config = dict(
    norm='layernorm',
    norm_place='pre',
    qk_norm=True,
    bias='none',
    parallel_block=False,
    init_std_o=0.0,
    grad_clip=2.0,
    warmup_steps=0,
    schedule='wsd',
    seq_len=256,
    steps=7227,
    dataset='wikipedia_en',
)
Each number is 128 + 24 x the weight over its row's rms, rounded and kept within 0 to 255. Layers, rows and columns count from 0. Numbers have three digits each. The size before them is the row's rms in percent of the matrix's.

# layer 5 MLP down (transposed), 640x160, rms 0.0769, rows 38-78, columns 0-79
104:119128092122134144133123105183126086137145146094110154140145115137129078116094122138104146121096132120144100139197130086127184157117120112110142130103165117109105131102134150119094133126100139119129135135132082144131157141085145157134120107
099:157160091125161105145097124068147154143106137139110146151109130135148159123120129091117144161170134120140131150159142061158171138098102145123110108114148158108087143157116150099082176121111115115141152128155128098068111143143150095134164119
097:185107133194137132098151071158113140099142133106115157125099138132141142138181160129103111152098120112126125175130099139123134151074102102127147156126100142165155121100089119199118141100154126090136128163133137099128129153154128098140122136
102:126128155149135132126125173104116129102135116124149150145112125121116145122106180100157175134151086136158163111129111111132127092115114107172091131090140186119128126152100114102127076131085116149122101106108198133138118155161126117121093140
099:176117103125132130111140110146140109135079166107088125118117136135111126139128161167136083127109116133077162174120095127092144118096152113148138128115094123130125117124169154150189138115189130120105087118188101127123107154082154106115116097
098:167097147113078125079105094066082181154110154117137106131126125164132129121162153134130129122170155153123126137140121100150126130122112089126168152128148114106117144165115148148100176099128094136153107113101174119153146142147162112132096167
101:135109127124133139148168137103141135121117145131136113140109134100099062101117109145118114115133150157117153168127145089126113097113123140147134109101084111140093106139125132179090189154141144130140100156086121139110161124135146103123146159
097:105106087150116149116106112144147149108167132102085128077162083127103132121133117136139187168093121159166161156131121105167095108127096115123153138094142144107162117135111147132117158140077145157093074129125115106111147108149136148141172137
094:159144138111162125124125089142155116128169138134121119125118083096092103176123106154147137132124160102080158148094120126098108089136148122102114109133079108146115116192114145162144097129101099184150118157132124138118114137149123155174111147
098:140094141090178091113123110078156147086134119141118110139125130118134144147132171077123126111133101128157137167106141151168107102098145129143138155106145129108134077131092133132129111111096109108125140125119171119094119098144121133170125136
101:124130110129083143181149132132112128130138104108127140165150144112177112150177113094105161176084149129125107113163102146138125131130141114161112165097072186148151147107108129095133150190141149100131134116134123132136146148094103114110156130
094:106153155106119085132116099175124137131119106118147157126092160136142168078141141116134136145138122123143147129112139140101148090142134127129165104122164086128167134132122100111134094097123105158162090150133149102127141136083109125104204155
099:146141134110109083162122160142109096126155100153156101141130136125114150160133127151115155152131151136125133122165142152070093103170139158133149118102120104101117174107124164175133149117178116094142089079167140120129132121075115094083140119
100:125155164147148139117110182071106117144125097127154103122176107147139134141159126118127163124096150160079155110113106126145118116127108150142107133123127109098091127143130079123091143152106153144138130153095088094101118154120154120079106157
106:129167109123125181130139151152121109126132142094139150129071156128113117122147166112103147127103107158112091112104112127125124094112146119106129161116109080139129165142125096131090136127113091129139111114137177109138123138150127139159179121
103:137121154143129075148072105114122138128144117162130092159102154125141161150086146141103130163134104135170151102122134151158144138162078081115145141165124093128098145088104097094150127146166108149089093104127135109151122147110086143123104168
096:152143109131110130150113136117141086129126164081124162079152136101169136123138090124149117106084140128078104137175124118129126124126096131157130116147162135133145145159096117128123136147135107098147100127176123096153144140087156100140142136
102:170088157126130112084165073122117149098117109123141148174153121162137126116109141087118127098114127110130135134141133121167143118104142115136150122111108111147162108164142103147134168135143159165118091135108138183095156115121100129181129124
091:143066126165148113130114159110107106138086121146097154151117138098141119143095149132110120151094185104097143157106124134161143119121135062148156095103088125167092173171123141134147125166144117099131160131128116143147115168108124098112104131
109:166103133101121114152120131134136151109167128132128175115122134123094144162086068142157098170141135136113164112119134095092143086129149104145173115142088165104148140146119176091110087142127151083103127125149114098120134158111160114139090113
097:080097129138199107103129131168146084097116118109150156162110102102177153117090178107168150169108092136136156145137100120127105093102093136134097134086107136171147134136126126136144102092131118103133150126113147104126107101126107106158076119
098:147112121159133122125117089109146104109143154172141164143125149131064150173113124117131137156145091121151105120148103152107135144142139109143131093117111113173168139114124118163108109165109123132102098170077169187139135134108121090121119103
102:113090119169149106156170139108140167128163107092107145168159145122077150112105110115102126092129087143143096146159140128142120135125147119099103131083111099163116124154131077098130110111121130115136171129135139088155113136115141164091108100
096:142124105096114123148145166127140123091126086107110149143152128112135116089124106121123134144097151166099151144118140154125083141152147150131187132114128126119099180089098124118108138127123130153147103118138161131090112112112121139130139103
100:115167119107123153135137160168146104104141134115097128111095151122104121149082126163128127174111150119107134142110141144127096135120106140105124174101149114141094133133141141155110067159117112116119073113095131117122092132101156102178127125
100:152102137128131153153162136170128143124130154088132126144127120136119106091117105158134107124106149130112122112174130143131102106108143103145098154122186124161156154128128140079162092143154157116129123149119126128126118111124132098119117133
089:121124128129122150083089120099122156123090140099096113129158153184141153103129124132102172138140165145126134146122128100121156107129126137095125100130153144115130115125152139186142108157162122103137105116118118127148098099143085108183103166
129:151154155101136166165153139125120096137137170112151161093128155128141112117154112153090114133130080146135173153067127092137093099143125166090188141144110137069135120126126130142138162151120113116132135129123107101147152140125134099113190101
103:136139165165156166134133117124145137103108151120120122143120127137128150099122113094085163119135141122166141158117110136093185125128134112178143081104104173103105118130139103136133098152119142066111114175153116100106111125137128104172152133
093:127108090106113094130128139101132115132111114096149153097135149122158115132103134121110158165120156135117120078165139145135120127146148106128138129136118141093163154143157148133119135150132172125157105102156135064093099074153077105134117121
099:145153101087052154140144151076148114095142117100124166148166136130122158131104131155106163124112141187187091063110146147135109159120135147119134122122107144109134129099123126115112123107125107108130128097140110103115104123082095123164134117
094:126132109120094122101132128114123105089145121162106117159151132136117152138120141133142137114131153184143146165185140131161130128092125161133156110129104131145108150079143181140119085091139151100124174081147136133125123134131121155090127120
096:116106136125125145090109126184156144123154122153105131123150079077133109117163136174132122175132143123132127133143114118147113122152155141124111135152104149114124127099119153111165111097130118116155141077123179145138181086132121132117125141
102:137112118136130099133119112136115126153159139158127119147115147125149087155122176119095096119125149128089136123159129129141135116115151127125148137151099141118098105144109120164150126080144123105173137122101151109153130148115102113139140121
092:095085154137114123108114157143098147103160138140111157155103095120133140109110153130091128100123165063142111128102141120154169150142143102145110162128155103148126107166149128113087126113094150096121165158153168091129133127144111129125117141
099:127138133152117095128132105152120166100138084113124143130121128139091112105078145144158121087098101124105134147112109145108149150141146095084137127094194099151122110147172154120097130166155143132092131141132112101148132131112103135110134157
090:110094152130135129133089146107174114150111143097152123158150119129115128118159120083127144088147133135148137090146140126181177133134152148112145149110142121155103152152090122158108135146132133141131126114159128134127137112122090097101140116
097:127099100136097147147127176095144142109104091138133129183121116079112152139143094080152125137129125105131127119106110133094161138152111145157142133127131122117129136130111153106094143119099118151098163169132126134100159095114145071113112186
087:139129194120117127114104153135140173148146158130147148178094123164126072155093139122147164131108126097081154176152160127103121121160139120122129116106156096124160113115155107122132120079165114108101110129158136091166135129093133147096114134
098:117131132122109096113130145148136183122100110123163110158111074150087168095109145121125121156139124146128196124193112129079141127155118132158148114148094163088131138121132140122113155152150094151123167147134132128120071105157106144095135092
100:110204155069122171062111133122107155112126107094146140125152136132144145122146132167147114106126112114129142126141104178124138096167138132112139112106119142123090118139123104141141192089134149150127124092135125135107095102101138102143187133
# layer 5 MLP up, 640x160, rms 0.217, rows 39-78, columns 0-79
112:115143119113143136151117115114142085085150152118140132129193157129164129144119184124142139098113163147121116145103124104146115152113140151148118111140117139125158088140102119112165115144129127105125109109123133194138161112142185103109099096
105:138144153104141140111078110147117106138083109164128188120097137096119081093128133112125161169119191150089135115118116152118122091113143118156078112136131084161135119131140156175112115129097115123139092139149113105142133161106122158119140133
097:131106127160108158117122127163172108137114088139136104133096133154092131117126110064097148128136145110101154141105120109146121155111118068104092137176128088121142159156098125153126120114105137111164139132109107166133161184125098142128176123
112:096138130122075129121126134096154107112169130179156179168124133173127101110100140098145160118111109169147122091123129119115137117088130126121128107135153060155132113120125163126153139121154120125132146133111137175125114123117136142178158084
104:112142117171150131112121154142151094096139103154135124120112154117112107136110124126123120140082100101132153084130126162122081144145141154144123119154148105131131119104122074122134121093095128051113127110126100102103160150143114183098123083
100:105174153140144083122110139093154133143125101158134115105090156132149132111098121125135123161110109098122135111128129135125102140131087107153133142131128112129136135111124102152106111157132099125121161159089154140148163153157168129125181130
107:095140123140133063154137103126132138144118107172122120060102137103109141114159131140142119149134132112125112111137110174132110114140098142101106118083135107148188135121147138111140135129097092142176114139150132132085151143077145160089156121
093:162162093140106130138105122116118151130100119091127118132157131118118113109143161112137127139112105117104116129091153121077124137108045123131128131148147146109101122144156124180096162156078127087123137150195169122146151104152146157146129123
099:132137121120097155139126156142107097172129127081139160101139091134138121107150082161135117150111138095123123113115127147110139102100124143123109088157139147117110114170207091157126126127167134143119115115113113116114120157143170147156157125
105:133129159110128103105117135100083132131121143131141138145126177132119118137096144141129141149125173139144137109120132152093089154124136118126157080139135107086104128138108140166154135068130125153157132125094145140130118120099115126154103126
096:110137132149148152147161143091125128177136130136133151133110094156149114179124121094168124138126155102126115091131115128128130109136108102134145131160149102142106118192122110088091132127133098127168133158096117130131110109181123165137138154
097:153090151134134137150175105089108085145137163098158097148140172115116134133101139142134148122157128116138128124156125128131127115188160146177138117102110126172115118094114141136108127130151129102100091168175142134140143125101155121092132157
097:107125078137116121077092116115124093182136120191103099108124155115157127063138139149126118148150153126138127134141150155154166118149125123107162133124111115101106091181143156133116114099139106119117121098161125137173111096113144122108135141
098:137146087142125139161152064096123166088131114166145120144126123158159151155082086134141101084093090108137130109159155132127114116107152111106124124149141137110112149117141159146151109118115106161145100145107138121144135151162113154083120136
097:112119149102117096117157167106121100156133107138125185129097164144130076096138108120161117141129145166111143110112133131125103138143160128103111058127214088111118112134119152133150096102123162114073155160155097112160147137131138134121146126
090:174144142089179135104116120097144122133145110109156133119111168118132122116150119131154115107123113115120094157162174163110099141150136112160178103110130114102075133139126118117094091122097110174134107120124098144102118149143110139135107120
096:099147106162139171138107120119134148165088117127149122148158174116139130096116120165118153137143126170155142111142070173140132140120108144144093092140143143115098108136141132187113131090122142152158144138098151130153135130131154128084143109
097:108176106131169143187102110117108154133111147142129146123114120134119134161121113106100118132142107150082160150104164130149135170120181145083157095155096129149108107083119138147129112123150110097138111169108161123135128125103148157119126131
105:107122136108111144146125103127109152119130120133162080118147168149091126159118117115131115132095137073190142153086126133110147108128136117135122154142159122147106113156145158094120102131091158110158155105132145140151128127157153150156158123
087:154145137108108102149099072117136150117119160108133149173138160091112097141152110169094128154124155070200121127118167093105116120139140141131139141156146126126122128131120127118115110098125121161123070120095097124119162119142136118113125119
098:153128143190148168147101094144177133097164108098182106072111126111133125138155155150108104158159104113105094133160131109113137095099180172111121149111123144112121148121158147130108128155137127159131121142129152134127116126151126102121150157
102:089105117094101143135131141144098090103153155134115149151115119123124106144119137130130129124117143147154109179132102120163133144136120142091140185143139181119075117149122172117090111131101086167146117151114160089119142108105155140077101120
097:086152155137136126160121094099143140177133129126170151154156122126101140144103111106140152077117149074128136136112118134136154134099089108152118127096096125153177105122151123099106126090144102113161057118170115081175127143086110175124139092
092:135082141174094205129137096106084147095158075111167147114104138117142149151098138109111111156162144121121156141132090160128115154132152128086131110137112157122126125125076155126122112102084137121119142108160121125177154141153106129171112142
101:142131142119130104112174079109129147150108157119142116113172155126075151138148139140104140099184139100101115119123087120136124124096164144173133099180116175170103125148145168097125113173128119101109108192153098096147148125140127139097153101
087:165123129134103117144152125141103116162137092134126107087124151152107077098162082091145126117119086124099125148129155132141107109148136156119113147148121112101111125130155118152108122110146136111150115143098163133138109133099127129101194114
106:151149151075164115173135099108123145100150140164133141098141123137111079159133121107068160162168082147160141147159135122123077137154164105129176116187085123066143137126131116124129136184130111134104112155138121125154144159086112141121123142
101:155120126150119130126108133143123141127133080098140129132128110104104101131134152121139081109149156121132099110140098115193088115142139152108133149101135177098139152121089163150165110117133089109153113119091154115135118146130157142124118145
092:137152154136131078141131126134142125122172110104150156106136115152089102189168121154127159152113150092107122085135127148109122166119147111147120149133192146103114145146140091107118144152088122144153094122129139113132140114175121100111110119
096:085113127125127110158153112150141169140112068153114146130091089117106130140138145120102136132130141077134121157098126141132142140115147148137118107139132116139156137124094116149128134140125119093133051170122125119120138141084133178148106154
098:099101082134154102124121100125148127117146128111148090178108137089157107131146123118098120126131107091137104100133100136116137104144127152104158102136148121107170156162173172099145145143103117149128179166169131136123146125101173170121118119
088:128132063136107140162119107106136109135129158131130112109082167111117104125112136120131090141128126119163118182103139120120113141142147113082129151066152094138133117165149124106174093167150150116075145149158110145128150123175093155110102124
110:183160131133168089126104111140118108080103082139160115119154116118147144131090134123081122134117100119132129107130098146142107161107144129150138068155118112126128166115116123112110131140146096131108145160125125128158163141108125131147159109
100:122145111130122134113130118121101129152127127118144140148126148125093082123132096170113147106113069138079117121132110117164107148159131110135139108163123171130107132137112140130111132147095120150127148143145112174129121177158123122136119193
101:118174133141128160150114121134099126137109139151133123095123130118176131135088158145116146169133136130174116165166157147097101146157126202155125087131126148136130150075058147157094131102104115159117121108099092161149134172170163137159129152
089:129114118125150104111125109123153092153140112156156110136117145148090129144147144113126124114122147117110095105146116116107134093127171151117127095124138136138110139143090163153112143108113140170155068130217150122122157126140097108107174157
102:138143121129117111148134145147118091125149120153146126129127116177128095136154085159122134136103149119087130168110159166094083131129125135124092110122096074101117085099091126095107084160140099132130120148075161137120148090096095148139120131
083:121110085132098152091153086108132143095088117111121133076156153127151131095113146119155138100095139116104122090094109115156139133145150133125097133066137130116116165134115142206105128116147163149090141116151102133154168144113138171111118115
100:144110105104148120126126117077160101160096151154137145117089118124115131114148123102148080134129164113118149144119136072144157126149153158096113139128176093131128153127104107143129102106152148132148144162124129153155143154120091093153087118
091:122096116166122147174171114138102084140154134180156120159139154147125119132146094101069151139125136149152126135115133168082116147143108121095048096131121131095142139128169142150159120132126096115119092133139115124126137145112118148148172127